config = dict(
    rope_fraction=1.0,
    tie_word_embeddings=True,
    warmup_steps=320,
)
Each number is 500 + 50 x the weight over its row's rms, rounded and kept within 0 to 999. Layers, rows and columns count from 0. Numbers have three digits each. The size before them is the row's rms in percent of the matrix's.

# layer 12 attention value, 192x192, rms 0.0916, rows 59-95, columns 0-95
102:436561451431437445626407506588610518557437508445542485549598555567479496427502477441550443502482514437522531476485486481530536440480488460478540666463506522492501483410476564495506440536423451534454513452549473553423513418483465434510403512425425441571510504392541554551509590535425561407
100:461428510610478512543460502460465541565473420480515477500462494518494506525564403511524496536566477611570475546444474519471528456516451440568515537504475593440516482482450495501520452525510412510572518458620477516444532563527422550452528440496489449496470491540527511573478420563525583499
098:523644503458509481495392512563455487508448545483430414440568417540513487524581573453426528538561557500480485481532504526510480474507463564564490529480508478613473563503518554495459522469498478405509448507499465633509562547467513528482503536467566486461498488429601495509536483474545550471
095:506542556538481422541465537438449514509443492438479459531503500493506503512444474490497451575505473434507482479562460516419529460353409524508525508486467366508568517429427425523513418445514472528499639495472516504465482583486447618530416458487444578552460482498475540491389469507478527555
098:521445570426411639467551575438409515437557457442487496511502496385535448462528401452430543518532566470393479521439481447585517451513530572561482465465521434391492488523450514434436453437507500543492535474503491471496523488475552534501502522504488509412523477515472464486445475487467591547
098:639431466504486588533525434480504489495495554476539533558494479409503534530430479386435481474488486529624442562503453520529520510450549471452557479591546550485497488492516477477601599512418581493484551478469503392476447438506616500461631451403505553554480480501465530460564451530469516474
110:538400475436541617479564521570540553547499522510518518544478571528461503463479521549442518526518522544497544483495488547507450519483588413518419554513579554456614561488477551511577591517567419477452546464528489479477462481502511496548479502561392518583486525468474416424479486565416494505
116:516460584566409453461580480504449457541471526410433469523478565417492476449455501339513492459483485411541513501576596476543396488534452490524461507585475536571510491545476386497518440493510501586506500487441452486502584541456475514498410496525482543488505481474469584347374530418542535531
103:501487582468531480559563440435411441461497455462515506445457547508490439563493558500547478475484494413542526455653475467460402486523485515527413482428569453350435410434504471530494465393543481522507432486501521434517503492560509489577468553519456448480522512517454506449546470528590572478
112:564514531367516507496627603493509496465555500495530473524428531484507563547466514468416553481492456472443496453559399485489484488497538478520537453498564569472521584462521444520507508388547522446537552511411458520484525512498440530542429518521558498586492531547530466488354498380568467430
111:556388501541501499549446518512579508471494485568474499552476571459453440506451481545491493521474418494583545505498538589542562535493500576393439438583461578590458532530568502479464542557475595467402583517466508540465515512444574494454390480463437454460495548516535390462457456488403442555
102:446495533511536439489507412481460512484477420451440417435532544572388399588521494509467669474528553485528493470485488492487480438491527402491502549499490492482480497560510534491520509330435517538512539474559485385519530456478485411467548517548419489487451514442493498537476491478562410406
098:451412482545564437470501549423497491488624442523537442541497399541496489476540495507576555516509632526480458487342466447472534549488510525489535462469555473550468475498571609486471512532504353571561555518565576578599475514431436502481504437488567464422526477491599473499375411472406456484
117:492531522514516476584499562464584434478443497537513518633510529481467429469400556521603563474523508518506500530448490586441480523504485447536619516561447497504421466444533540469458461483523537476536536567463503490492536471564514537525548497536498555491547513472417446461556543475541506496
118:516419462487662497475467455462406624501548511468512558481487512494523557546492469385480502555474450452577506468476493535477519444498545471490446503528503576603477529525458463509511425480528519506489485402513495498531450492404457483539503511439508474502498523563521334468465454521419665533
101:499482470517486576453508515563476455564451544554449552644484528373551550534549475441584522520499462482484554506507528545445506471552495462453465480496514555468549530562547464536500466478583642460450439525440478587448479407552551468413479539465436440544408483516515593498584525501495594529
105:475505475517467532546454464462490475543552519455521427502514373505526465424533505544622459524481507524533508503472564488502596515449489521494472454504528373498470502538496537535493525543464446479487565398585600510557513361432518460442599512462509472519599497383492476470615467648520515475
097:466480481460533415475543494490473373526436506536522464511535594478481461422483475442477513502564573489473563489575489483382423465377557482526522587451498462528354492487417580517492520489505605510504470494515475521514460416618574471563482510510474473564538508422521463463574525489449591424
105:542536523375485465579550479523523613472440433469577450586559528501522541523441517631498491454528580532507448525515465443539522400475478420556503433447488491480592479540549511557509535453483423409450477497460415519497541409501510555505496578429588526538518548496425418514555446516592457456
112:499512469555427508543487451620461583460476569490492473555452532462559502504519549485536380465496454529519587534545564513480517506453495538604478494514433526616495592496530482496514452516522520538390486512490520576439559552466446570507443491443473442451545531480482430443467583428608545584
107:493458551468469562502559519484505495525463534539505595546476586472445452487494432503589476496475603473535438519576559534479559499429570511528448420407492404395486475514518542538539581512544519567564540444543502469556433471536603569524532510499477546525474526431508609441451527442518520417
111:543519442498574460578485524457501581526536485527534447511542467569468469516555477514533545561469576468544534453428527408493514471485533472494518507464531529557602385503545495514551559455610355500553512514576528558481496489417435426437521514558509475499467501539586483610443529599492569528
103:545537544539460447571535539539519335504480476587481551504521567444526494568457521525604454517502495505442517490565551584464492543477505621429449516553450507479495457466524500507465553532551575456581442524414489572394507465494422561497446548507391414460513454510520575492458499405501582501
100:493484434446457477439483442475585507548476447488515508467460581547528511491489357510434530551537544517437476489472565456552483510428498447476514588538494552550538543512419503446515627470561437573563532500540422489517508580474525449514405483575451535449525497536506348487427511492582524596
118:555443596544469516530475446568511494465488480479510460454503442529506533400514536477574468545480495418548450559419460459555473561495566444467567452552529574448558536445531413476517446549543474457488543494540479445567513586519597466520553474466525531546572500475410431457535569668335564443
100:409457449539522513488468527493563566496571514519496557445532531527517506556500512486486532502515511536571502439428540516553488447633458473404463571525483436535510455518554559490516596489442607472482499491450511460377496439427496511516484457525498567514417485498604494575548544507457487552
107:473564520521483479473473478496456492479465483533445510571559600487438474547540416507555498497501531439509502517393515454523553398413615511513481513431452493520545455527527473469527433433577523555444520471592547415472504540520488501414396485527510588436455520555576452504441559539540477475
114:515471455512442561499421426523468628512444514510521545496481495480526528512514392535491395541468456449564475520535560586506522547585495569456409515455431559550547509486521474489482503547476473571518522438509537482433467583465455512481441499448415413476449500575437571501528519582533514618
105:527429566431474501557491514492523494440457502472474525572583460525454520491539600582473399473494418440519421530396576510480538402543467453489479514494456560490517476488478549529490514519439466553463493394457540455504548559502488550627451480501540522516453518509419479469570540554450639515
111:548533528513460502565458552574511523470498464502509508603472512522493521502618481556527478502472481530577450522527510531514563543485533450526555523481456516459538501507512558505547481504470543436594505481422522454412513587539503578394547451527454527406430514524560524620494597582527522540
104:518569543465432505549495460556588452490428536417508535521491450493502482500506507488452509435498474491514514545577522590494453462454504450525608518523502532499446408481465488460506462437448608514530521520553506405460525551666543454482456469442529513468526464496449579484601580606569564431
100:474415573577541431483479493485526430502512513491464446595479468561478377431538443573511583512522503424366544538477566486465395504449594453532513534497470518525497597479499601505439440599468513486435531539519507576555545542509502417535442437500515508487583531433472406439500552560451511512
098:473484529499497474524569556448514438584520485442471376578548421457456456449479570503472535499539556440392562490473524413506494436485533398570496429465523486472608558540557501566546544572465433486447509458518533571556477477479501490468449592547583542536520512463460531534446467509393513482
106:638441523533547523430538531486540451537493545404468478491479421441550481533468411422491462503521467488468430487483529481528441439445531463476556503574558530493590491532508441479535513503427545477482533462479440484429492524556453452495591478546506521540434474462525614512531412513487624546
096:485546520488472443568566465439542563467463451427545454452549528569528469482476589502466521444486589449448526525493532453482385486548537428566535433435509446493530431452510405553559503396447447460470428545576477509513493527423487494552508561559551559498482485518434543574525568490486460410
098:536513540539522494482521406489480456421488492483484502361501497534516484487530462443577435504504497552482518559543538549545384461448532509492461504463506457551375532470412433448519561511426517545469451501549517473562448571457523505533451468497377508476547420564547569429434413521512563515
107:470432454498555490507453475546627490522558485452612454457443458601417424420583543504361482530511469464494542484495368570525499551524464478519627463517552493543435600518524557442513550502465541484443415460516526580515502529570498500429552484521549438515536527496455503492584451560405438420
# layer 12 attention output (transposed), 192x192, rms 0.0899, rows 59-95, columns 0-95
104:468478398467463437588412522516535432521446534496575532526544434527581490418508521520458419525409431518559606455402525550608501505429431490510487563613394527529530416448416539521572472528507519495447553464544600554499509514424469478582464538446505594500471419508517490514543506518529525464
100:485523519482429460538562541455469483499442449521485480460465574515519483403507522539537544424465539510441485434548495512477590531518488479554508437513512487485542478486538555464437538476516544463456544506521515479518521461543464443394537505532468459496505482551614495528515480550592472456
100:481477471589557490524362438553516474557527501514560586466529430582596442571511501509422458552579530529540434516456532439419457588446534578557459483518502527478488513494488492521397486480493542512424515508546476562455627430496547571524543455583541514524508433557484542443445529478497491507
097:534509477486472477510496443505548420571545553543556515492415475544491516440475563511582517422466499438525513512464516483449486541371476392378492482461409501390489545548500555523447479440467449544478459494506460531476531517528531539405479505493453463544464588567476507545496513550531452457
102:470522623470472546459528531504459505581489420465504534531511536396558498531460482539515462609542555541455598482553473540485478488584442483515567442474533447516533561631529493498515551487621477505520521503453434471584500510532516512444487554546539393384488482566533520456478469518518526530
095:457558590562468447468515599531502449501506491559443534505476613560459495533559515482547582437437464531506516406489612501413519527502514494478417504512466497550424494476493494579401500412631367445549453529468519528531542516492401541506421531493517486466515506498471512470441497509593400505
109:516607549479507446521408497434493434541466480527464493502548532508551547587550517515515509438569450485499472511468585526451432517583415612495570504502389498496470502528470489472506501408529523507624425485514433528502547526534489576414572526414505465446462436543526588524473465448510537422
112:561534506451583498459497574553550464470597458588468603493562492537503495563510506568512529500457408615496511465452422517533479562453492442587546504502600458464503489478535616511536514527469476464572475520441557534494363491445531497609553470532540446528542629535552390521567491523555427519
103:469499438473491487537473525540513516577481555567483534576577476516534432481507479531456522572558502580453523560456542478502507496482528550497594445529465447537578523508477463428491547664478557407466547456584415613415471468508504509425526433509533485640545601501644473448503501436410456497
118:468550564513446506545433459490472417490512537477454567565568520469470464480596522564609451554495487483523456489556562531475472507542450592364468554555529519556534505491472473424538495544498585505469493482510443504501420513481573465501494570449429535517480654537479581546578521634497574591
113:510545542420497535544534580515465492481480496446548534453520471569528564534581466538455480438544529500398468436535467456552441389549488560489453480443557483381478503494472516603489563380450334488567457435540486546559451485478493485473538548510537607474483481465487564474549502506538460494
100:475459496504490599491488591536593437540439551469572503499502473482549521465459516472518396539411462507496523582613530506525520568529566525513531486517512434525531501432548408467454430586643510503587521504451574489440481497435515568408537466464533427552577448578537533432523445529542615565
095:574454444461491499573515501519557579423452455441593446485504449493504579485467487529375473548572588482571479515504432535573518540545463558507509473553510602533532496374539545495478422499474582516517540451566498470546527440518622535523478501524449493543495404458452550515543501595438535519
123:513441456607460480485508495580473598535483532570485513455468519490447588531471430432478426478470423543506510484533513457462545511489530425457437437498540492465541537527499469623566548502492350506505450522535542511433525447532477466496487550352514495553467449505488574525429483554466519444
120:475600486394430505518582501450541398466432473544497382602505458480477467523521515624511516474496555533424441525473471417559516555588520519402615482494482482478573455519516538413455534469485529574567513569479551539399539478492543513425506496586500481512463590479447551529446534517549438483
100:472615444476521457496512444487462439493543504527490482405454531621464455579478523520506418455412444538452397470536550440415529483436509468527467444499552490513457555479418460497434527455473408510416442516429560470394517576497459554528555441521590562479465573516470383527498481411622410455
104:514484442512500413502552490483553632540460479507555515463481539545515489479454506479423536480556613569467478517475463463526457541501565509525493457442455529512466414451475520428411402459555569533578490545529473449511576524533548524436467408554536464520521503482592537491446440428508515570
099:498549509551545548544449501525557570524409515541547574495528503574487497472508509450509539443503482501565491506511519516392541583489542406482580452524449464411630514517505507473503480684474457463530483502559515420385548447415483532461500495481508479580452499582549571476518486562523505451
104:514492495521498507526483588497491455520423570601482553511534469439462458503577520454542478566473524483483559493547523516449494535543499548384416578515475517574453528528444497373479427510593621525548506480473515493449461538542523523441516497491491486483462437510483533546502508535462587572
110:548549499472564580454544504414510456627508443513505544490504503529501535543520430471414589489435459538435445419462415498482519505533504373342534462479574502436465496569522503488542541403411410578495437520389518476497455513554572453499558515557544557504394484556494505537489476479481466457
113:589528482564576452491435532519439540455478508584446517467556439596521521601517510436458552466553461486559544524444491604460477560498443440494592576560473531502490518476459516512542452595441420348539412507531529511563511461467508540443507430477552573560561551512615532516562511560492482490
102:520454440482502485439508435546499490463480475428607462496465480502519529469488578573457482545617534529472473575478483522536469541476489547530529493505460533521491511514441537431409453561421635536485545502493459490590550469450627503479504409579524447499490511428495496484462470453456486471
106:510483417407539580520452459534461565531553548464501500481463493595440500487531521509463500492492472471483523500456482430472467400434449485544504418467542527437535536535483503543531534481431469478313477481625478502534433571510562473615447507536555546590505659458525421504495548451464379463
101:508502619488547517514509598566491509452498466498506474582621450461439482447496582541518448472510491392490527520466437489540445452551454508521504537487502503418560475529480545491580377434484570538583486512445571560504460489466544468452593520543508387504497507433463585490475509557442493470
122:460477448525518395506543536427494532498524487534443540548512542481527535526446491567486451534611473612508524414529523552502529493474394554587427525498489480538459465478451565561454583439587472520515532521559532525506565375444466532560417443474446465411469571525583593530430460467517446525
101:522541555477473558436545489519471413449535460441560452582445487477450523478503496487504424527470455418447538479547463474503462512460571495525549490529491548446427527476475456565496460470517398487502499537498492501523441535565481439468533528518522405416539501493385432513470508533559443508
106:517458434471569567482489540516448515458468509478565454437478452498557456455520550489497450536536547543507400571579445548510452623551422471514481514590532564468412490535448525548483506529434485439506546459407519564515510440372541492557639494501556432548520499436483512493575423410543485584
113:509534544487565462452568486499486434481552459506484437469487491463518499525463573544490578467555508550408521440437454454510459392502493472553561459478497485454487489501447472532469534354469497531415420566403475588583520524482479459502549484566602540444534548405510408442429493354493444404
105:493562469509545548469505473558488468496472547533473458443466524400504454482449495485551554555469562541449570425527480449502490647506542616474483544455459475479459487439480474459422537537551626465487521530535514552442454390518460507491499550472463437469500535551565463557494465469512425500
108:507493501522531520378541440437436419511520517563459478489417532549518521493444474419539477451455507494527511476483500537542437436478521504439477531564537574527454452565479422594524541478616444486418486444517447538583482411446470477551457518522515502534555503416409476455440398434440497488
103:448443549593463515466569545506459510532490505546461527507483549416458475427419473450531472512444431481452530425460510434485558473475606404501457456455483477500514521573499415579550545599587354515435481528421508566462519467435398450542546492435509445513516662517474491489467460482497457548
101:527521503530486502614460525524554571528435485505565514425533458529579612499456514522486436522621525536541485506464459493535580488520463502506509481452489515448520447479501490537511489503489423520614569446560548471463518404398511572471562539461464509487400483569561617542514419520441527502
101:564513450547509489590438455544538553478473524508584580398485461565570558520501543551512483577564506537454521523512487536519502571479490582504482560536459500514475464473476565364394408540524604488582597486526486482486541473461513554514530453420435476471426491554604472489523505532490545542
105:415534536470434485532583516581456446514468481596511570506494591557508501410476578491634544524407430423597600470469523428512508504466527482583489508478548540517390462473480540553440425479566474480525535524435534524425525540444483522554470571462517521454488656515457480496529512467591398547
098:510397476594506522463420520574513436529456520572504541517521522441496523573499488546494520674552415486496574486506469527476573579426489513463484608557457503558505547550473532438458508618588559552549582487506551475482532477518495519490505398439446413463443456598593508512514484534486586544
102:470417508542468529478489587498508553554525438484475512552540488542484492485409508521404587544511483428521517426351437500510562523514441419599593500515469436380573450382530538567508475533549434441534554458487517473467560514540464509568460471547513451516504571529521539488530591589499445546
108:496492496492485556497519466474422509517475473491472489509527445370559560501447504538453533446542504502446538479551528480421518511594610545525409444408458470513572442497565460556424503450527449530559542520548464393535506470559398506492547526475409553384577361456497483478393449473458620430
# layer 12 attention query, 192x192, rms 0.103, rows 64-99, columns 0-95
068:508484561377511449501572551536538485533450533490448442439530566496496428475439467342540432419519540598470472521504576580447422570481489502468501492609414515471592486450475449523496499446597446528492513458461448501510487510562512388526488546553509502495524528473546462386477544500518531540
067:537423529477536473546555420481397547446485602517475536554562565467496524521475439483605469552456494522471412481571543556459541461486511540463465493539486548395532517475579603487483460544445549492432409463550444607510562515473450492503554479519577478462486502476484564401568517524503492609
071:497443535554536608404536528472377507479601552403458527497527468555516523436477462454477470507516470523471469471523519435463494480476549587468531432487484583523539500518470536499398426460426505492445495485544505511448535547493518465425505551436495600434473475557497577391514466474522495496
087:463487486532493531471474508469522467534533523469479525401402421495475516475515518513580469449484493513528539458602410485445528481492598510502519612437494580618476575541536521568497423461508514438535531517499530471630449558432412533428510478529466495505449469438451549565521456556501471444
090:551521496535522445440492445566547528525497491411365440374507518514469395557606534540497520517520503520505478482441429460553470489506411607496413467517586502499468518550444512445407490486448531550462464504565531596562531529441543510456472458432466535501546436466498491484460488493488538593
091:456503504537552441495529567568472540591456463495471399613548590528491514539539467501456543495541560494415566511400480533507429550522446478450448442544520510426487434448460505441510599394396548583508422524473494549477497473519573444511472483468479451548417542567525413475457551531420518508
087:536471472547509524551492484560576535520546494409447467427452546438479533378411584456495470591479522551391423538527562430466540438489503592426477522462458505510478502507444557419416461433568485544507497474666441568568502446461485572443497509495430547477524456459436517465464436559580461580
110:542609592496501482496467394535513553487540574449512547422448510570476473512538499522508557574453474508580367554619529516412535565455431503463428514504500550513459631550511454417505477466457493511465479475538486481489523479459546519490469481481532548509462475556478450457449535448513531465
101:487526483594552449468510431510451452491551435491548532553412601515416472485468559524520626526454526530534527468473440505500505452598458474503568493453478505633422533576515541515466543427462547469465450485463457504584490527535450530480491499507448503402462473427535475422462519451580527494
119:533518503485517526425558486434456506481447530513413509473544543534521423590473452506485551438479569517450477561647421509504460504476567430529478535468416459451448536603546472570570619456431542435515490517466548520523414571540488461516508534592453540488516524556503533521509510425526466424
113:591424506416560526464539498475477499553543514406520471415517502553501574497469449469469528566519541526498428428532508451470511440365474351573533455468547441497522503562398558643537586488391407511416516491460450559467485456491462499577507523561579578563561527502557459475467488497573446451
104:584575481474568519475519547507480409448595416514524580481555494452470477462438486569480615576464507588493486419524496481428461426482443465519474459476590481495486438539500547475508474538469471498480571465403502464461467496483516502531506455568479590500494508461609456501473486474582409487
111:433513510473510440468465608437507374461493436579433464499606543530469452576485488486518568512481442544427559381466526464436514448392444466531615481485499488455520542487456492539462506472564433525501472555499545591523498533538429533631482484587507507522495530449562464536450509446519421457
114:567477360547527448504444486494592516484553572564436578505450395470507526413492593542474483576497506624470516540481521529447536544429444518470484520518521464470513433517437527394397524530465528452532534555474542538487546480522456467450558480479489475444510531470519511481489508466473561530
115:478507493548483528530416484516537465530559530548485566487521455562531487454519458492595436531485388445543554497449543548367570516440489472498407503550504444503532557502547478495477562534503468464556402591435533501492509456494371529483483474483515582454454470517458520500547454532454591524
119:534475532458418522508569557489423404490514503482511528525557499493472475522434507497494518538479451486545545468511545513519536456484467522483578530546443484566386514557537543530504573479635571535539496466467503453516476478592479622574494418498533453458521533412501487430463558427532533484
073:367477466508378433557468407489470497494539500453552483441517548537500502486481542527546384490489547554508477428575580524465434438478549498391445518583462523477418490481508420563525450599452513458470488469507495585519525492553454501469562482510501501397458508500584479562517384504487549504
081:527473517455505494426469564402411555560606525489467506435512412516489573481491586426439498535539521479576533466530461514518454495502452532532520481494541495516436553426474556470524593630510465541527531533535502577438508486440511557494425533465457563568589478456598550559484550405527513573
081:549486499508388452583547554535490471553515535495501512447431463480527428505506580541499481481514549546541456511432436454468553516555482556537499453413451479620416473573532498475497523579480532530526556488531571438467445489488464495515490529454407479507567483445444494434439507476509488552
077:494485585547474488501464500527455516505516437579479536604386600476435459497463540423567387490459444447566501515425518532446512423449569576539496502454528494555467470343466533494482550541525565591440448388541449502545526520460453466559487569420481465491544479498460433443416473440550533553
086:480511473458448490551603512429512445573492534580594584497489482521503422530551440482557543412546421474495462502472619455465432441501529386520494482453454494535483513490477472499490518506587492433536530503500546521485547506490486510538477505520476505455538532466565463440544492474461585478
089:573546507409532581509491498426506460542491548491508553402516482494519419559567477461396596448511538523447403583560469416486497573464536409513521449486463555441528473566508479574505518485420445459535533512497538495490492595530496496450516468533599527514464479508559534512534516506500454435
094:502503485515536405543517613550576535409539436423501504457433501547451460541491594545441521467511471529460506438446409496530487458550480596471466435508535516558534426464536545437423483471478536497474479488542518484602548487499639473409457496470391525483442508513515507490480420572477536515
101:566546425505512564510532451566474484492526590571491607494424516446485505471439501519581445524489488548446470502581518522419558495488588529458488569544436537628485515543474529393485450577531574507493478457520539484512512468437511600514531453440539475438458501509518481451535442513498553474
110:479424501461394525430495545508447555428567451447481444559433569461465502472461620503524513506504463478552529483443513488605495491529388629434486472428537373603557433407534504518496517558568528459555483530515493443508456483521500503467523500481384484550539444454485566544489524519510475518
097:479492461530474475485589456439427466450462496429550460561507512391427463437502559557513556541524598471519470549499533456469486525578502587407562478538406544525418461528486471460458494473482577531559549563450487479478505495478554461448468507571513536480494441443588496480482524412543471504
109:440531546476429499524479547545576570455545436508534499452495508551635493588550435448401505558446416490498494386519520510451522491442465529487540475577649454554556508429502523494532562446457518472443511497508531580494494464531536533551530476486487483564492507537475470475567520543453555495
108:412587537442399469544523529509464476487468484537536524546500499502516470582566431460535585507470486507554508429526547461427550472516544574406463474465501540476435550500466453417564419429560503559520456525577550414431519514502479532538480527476572574437399444534425559570512495510450503516
096:522484538433470519480546358453405542469470525393550437520441562498430588489467576509484510484505521417591439598523600487537520526498520574471531469471412482539411504473593488543446511461531568535487497446583426425495532533548559493501480526442480571490492440463337533483478500443516537452
106:545479488426539527529547390489501591582496556409556486524482462513464502514516542489405449503586458489507465575487481458601458462466457558476537524504508559511506496495486464539479545510445541476414518383581420505588500531507572463441494512471512473484544513473383401482476485425449521497
108:437468520551549391459527508502453486580538567613481493593529552573498473489538488504563498420558457462535604479395570504491413480516527502448463517529485533594487517503563518450531479569613501516507460418498503567561532455477412505458487500476459522431520561566487472551492441493448541476
106:459509555455487456491537459498493514549532518471514440546528511544465507526511493469445473430523459434482516504448519440548448486512501481578556472413510431446521549522550459608526552471406389521411440490536430490565482520492480460494516542548564579515511516455395527490433481423531409450
085:504466464554488585469428496520500366387515410486466550431390512493444514474585562480507457523435573516500484504584452552480525511494466513469498456572559470444484520508510583533484476533514498471565551454417525465444481526590448595487507453468474488539467513520542543488515506523485510587
086:533540543519533416503515485484558499484569575500522496559485467545438534489470557543509555468452437553501395472456481577452482576512456604574476520461481448457464474502461595384444528533435569567445477506480557504475528482475558467436534440471491524402521490503578397395492504475542521627
102:480396470475476496493585483448500517420507539457472573525533532473479513473459485467493419508580564414576502443546530421563516364538487431491559496503530508548504514548527495573602559444511517472582533414530477461511423477535496495589488529466530452575542532542435520537507529509465474413
067:531457512488429405545521462455430596445469490407484479533502458443478521474455564531475515550585513455557490560537484539463454521508381526448505469480520495412437478468464467413499454507415567563515465560597446488463578395526524560490470509351529498524467455468476541373520512549492544550
# layer 12 attention key, 192x192, rms 0.104, rows 64-98, columns 0-95
061:497490467478520572468506475522574425526493448447531526582469476506541481549445454492475427423479388472464507472495461515577539487461582452508482536488490475375575458564526502559445541467524467467506515576543501479429530392510429532457470478570493500463463507503499557571601453413523417427
072:405446461559408521559565515509457422436471544509495483493539434467473521501533483549448459487506491510425600535475458421497584475482584456489562537431536444419484541479424475548473462517512632539449473539504445492503506523519594535451528540640571511447390515475494507497564510498512555507
075:528322485562460496519558616451503476421450494578498522523477489488561557560515534390479512426557424519457549440513459531391557534494495394502553400542403481533558551528520467503575413489511475389515564455472484487487518514462428525443472479412552468537422512513433481503544459544477499415
086:537470571429533489516591503452486550566481422540565508432465492496550501450404473503472502513556596508449505508455391605509511461481416487450590554503440545484404530590472522528553421385487474498595610526526417466500532441506552589460548540413446554515540532459498521602537454533519414439
099:508529539461513457491499557520572620530552429489534434539483531425442592446524530565586475522442559425494467461464477534515449514488468620465404487502515539403496508518477590487519437500498566555478542523522516501551516459520516502535502490527391591584547528492484475475557476494530486560
090:413491499521438482459516508474491519465507472509447495457493543437489433524526559444506491501467473457481638433485596408413476485513449523437492434535467428511489521451437567532514536464566485480421384470564446474488532543541474420532445467529546486552449499559485495421456466511547529597
106:465402533551475421420483509576519502427540499461583460498518534461523564469588510580567474543534524465569505517437572464488437487478465575476448461492552511462568582479458479451447465494499490543476555460464490562539505480477570474590455475471422420563569527507530534445454517493441544627
085:478549528381523467460474537531565489533495551540505483525563574594521490488538511441500508598534503532467463522524480512533466479416442506527462467456490489469528575601475422598510543536543523554508588453443489535441400496581487481553527563452459485579668553538490407619529533463456422478
119:546509560546491374454554594522530510395536483456466482413557460489499447516509507457509509531537484529482527426471502477536443471454382627484451525565553508525448497472455556418524495500396542546448521438510552507602515556519546531551410416484457512532472484544556470455439482514513491572
083:487644494527584526485440453475449506599526515572506536460527457443537462525484474533517578436471447494481593498416473477576531525538542511555502556444445529489526463599556496590547572461537487536490472521544538541596396458570492501415524516551520481494574547553501433513506470586432522450
116:518473482545510522424540535512543521501597475545602515487541472489494569491405535566543475496456546606566502453394495409439515507484422425507510464498581473509513559485497462543480628576483488480426538478431509546559461440505537534494531513452552496621453557431564457479535499569490486568
098:595583470498492467513609510544534497485524501521535477477451465558461536478457488493513488552476504609458573440447470507423471462457438477443502470537504466623439524350558482425433544482425495435554529447432505476554472491506466445521555434394419516565478504403548467531493516534520506525
113:433496485503516438464536533483461472460507466592416466571638458560470444494509513480501567507504549534494602418425481427489556517527486392533502432535557483544523549467510515465434575462526421415448554530517586505543490494385469432597512470534510448452540567487535452537491445464481428483
118:608543556461472446395557568548527487556517571507454499450480525478549430478437510504550387549513507587382505438545538631506524468544414515439446509578466404490520540522488511457419545513469496506482477552485468499472509530484535437478512461486481540487549491533506500430455529428533475600
116:585408447396511495445513444459441488480451553535453533466462511514566577486533411488525483606486499496641475544541573484559548534473513562566451574553441450587475589581466549474477572455512517508555472413547531477490572443472527427536408496422467452417549485511538455451462515524540603504
113:410391489461460474501543529498440547452473504495533530495583427447444538488451554498478470474630452466568614546475519452547516480457428492486531585519495454618437512438616541505462516527450509445515547395561482466448522457474441519553476396530438462481477518436443462514469470481496499500
074:531428519439495471532402431534471445527514515449496521482508476506512526483508483563426439516435477456432471474529431502489450467582556569446437488513645513529526373454437404501511517496498439518320460553547547490529484622581496448542580540504512485467495488523487471392524508484517554509
081:612527423516504515475598553584558546445424431493528451539503534522561522535579529436493495480530562517527496536510576481417578414516478341424488390524428495454500543516485522500507503422539478427473506499534463567516521462467449537516581464512555553513445493552467538486534524504425543529
071:453419547605485536430560504494448624461561438561549550499463457443456526446497494487553569533474527437531529500427508544446493480475453509446390581463487596501502541526430433530510547408484434427504542504428492481508485428425411486541522475429410476517461542525453457519466483524407455535
078:463468419587598443511469500554468498552518483520522543491479439684441415539465506556519532483487556473471512539512411539524472531422581474463476534525524489521486443441568467421491431507542552475474547546413518542513575500440490531443481552512456482505504510535536427614504556545489493451
067:496445491472460524478535499472535402439558449534385507375554512443530455437491478452566425511525571446515443537451532551481446491462468530491482564504493477515465479529447519549443498448452495498443496567528453492490493505518615557531477482438518539525563560499450541386487482559515397511
085:469470454436571575546514543550489489511479467519420530423462424521496432452479476500485618520513513534464524557476441536508553478455449490504574521477512450448503463583548562595536481448411495433553572529505476498453557483490524440426655529496466616496463540473458471575484543502515388367
079:491494468548516559473558625494518537474546437481465453453456526560525495500503565454575497601514524567416601430484522526488481417521417507404464484549521469518486437399549543534555429431566499395478516488542461547427552532458526595515446454427384489630493539531520467516471392508503495479
111:487531557509450416524499436483503445440466557497507522466571531506493508552490497519465425566527416470589411461533577550538467454451528592422525559595552491451409429394476480438516479569472533531470456502549458528534487535564537515560363479378477524528538500529506524450481496499482579506
081:536445511508462479517573588510492562387482438448503398550476552515425564442508547474595478512484539401503580525484554464535448451517430462465504462437499464601394622449541515509541471539473563482509495556544409462490588527494524456425452487504457499531474454444509531473512496514541501520
122:476456466569483473447549553481523564418473431446450376459558405535486512492506550491562483526488527507525491466453558451441456480447461549436527527512567460487493457416406480422473506533444495538474458493497420529514607494530551509482413457524538533506461429475578529477485463524514538615
107:550450482441531392536496534508576480499480408502523481542521518503523539500462467507397562542464495488480568444481454489443533444436475423464487535541558512551538555484467538449508552466466427438471544525438470571484491475485503512554543482392397413534538528533542435609476488532432440476
102:511469485385485536582532461449459470467403444467449503523538514509472545589544515470490514573484610461591493493586471405390566495416558547467448541423542522485512439461460451448507473386500433471573581454492499453425514521447408555581468478474495526433504473507491539576475518478515529439
095:502472536384435570498526545467455494507457482464520451557490594529464531504521554484538439511565532388535525584522564447550507467471442523444562503491423430420443524463518456550566453544500574562469459404521459426439513486566553571552399560474475574546427480487394554511531443497487504494
098:496463554444510505414505502512570463557517541466571570490450480498505442460455509501478451478599421498472441528485504551545445532446466467566562444514481437436477514574490448619525491642507548571388456543505474492480450523577577518543545535540595578605438523523401513479541543453474431487
097:433515488589473448434520442453454457524562536484472468481522465430546429487511473458516516440525495486538472443484554471564505508559576589504512514504509512640457442590511474488499496541508517531423384512537551468566572526517473438456447578553524592404586413458473495403445504511566540528
100:448531545445507552466488476474496557493532523569508455537456498567523585447481540568555511475516549503474469496458508447508531547478452446624542433362501411403558500578476508618529548490563432519464498535471554505461491406558517521494567554525583513644489542481444494529561514509461412444
091:439506439555531420425534460471461543479556528409612511511541533548430552504435516599512568463519532518528520440491524428447458534467428430515551484430546406566508450459415457491482558501462578475479490441569450463536488432464484496549581499497485598516545526491500501426532512387479491498
086:510543508485516453441422526520468465536507485462445435480494498506445498507568494547511515553503517531437474526482465567512491495488356578585469521452491425499495570448332555527440453473487431540442514457526523463504606519520500542485608524514497499514472525539567533453451432463512447617
079:417516568538467621503511547555381498481432517499476499499449583427501522550575514454519539528552467502510641524566494521465508521521461463512508494540515471529433582451533462595582442585577513428554505532495470523514449518522491516549394497474449422475496518400435509569468488536460537488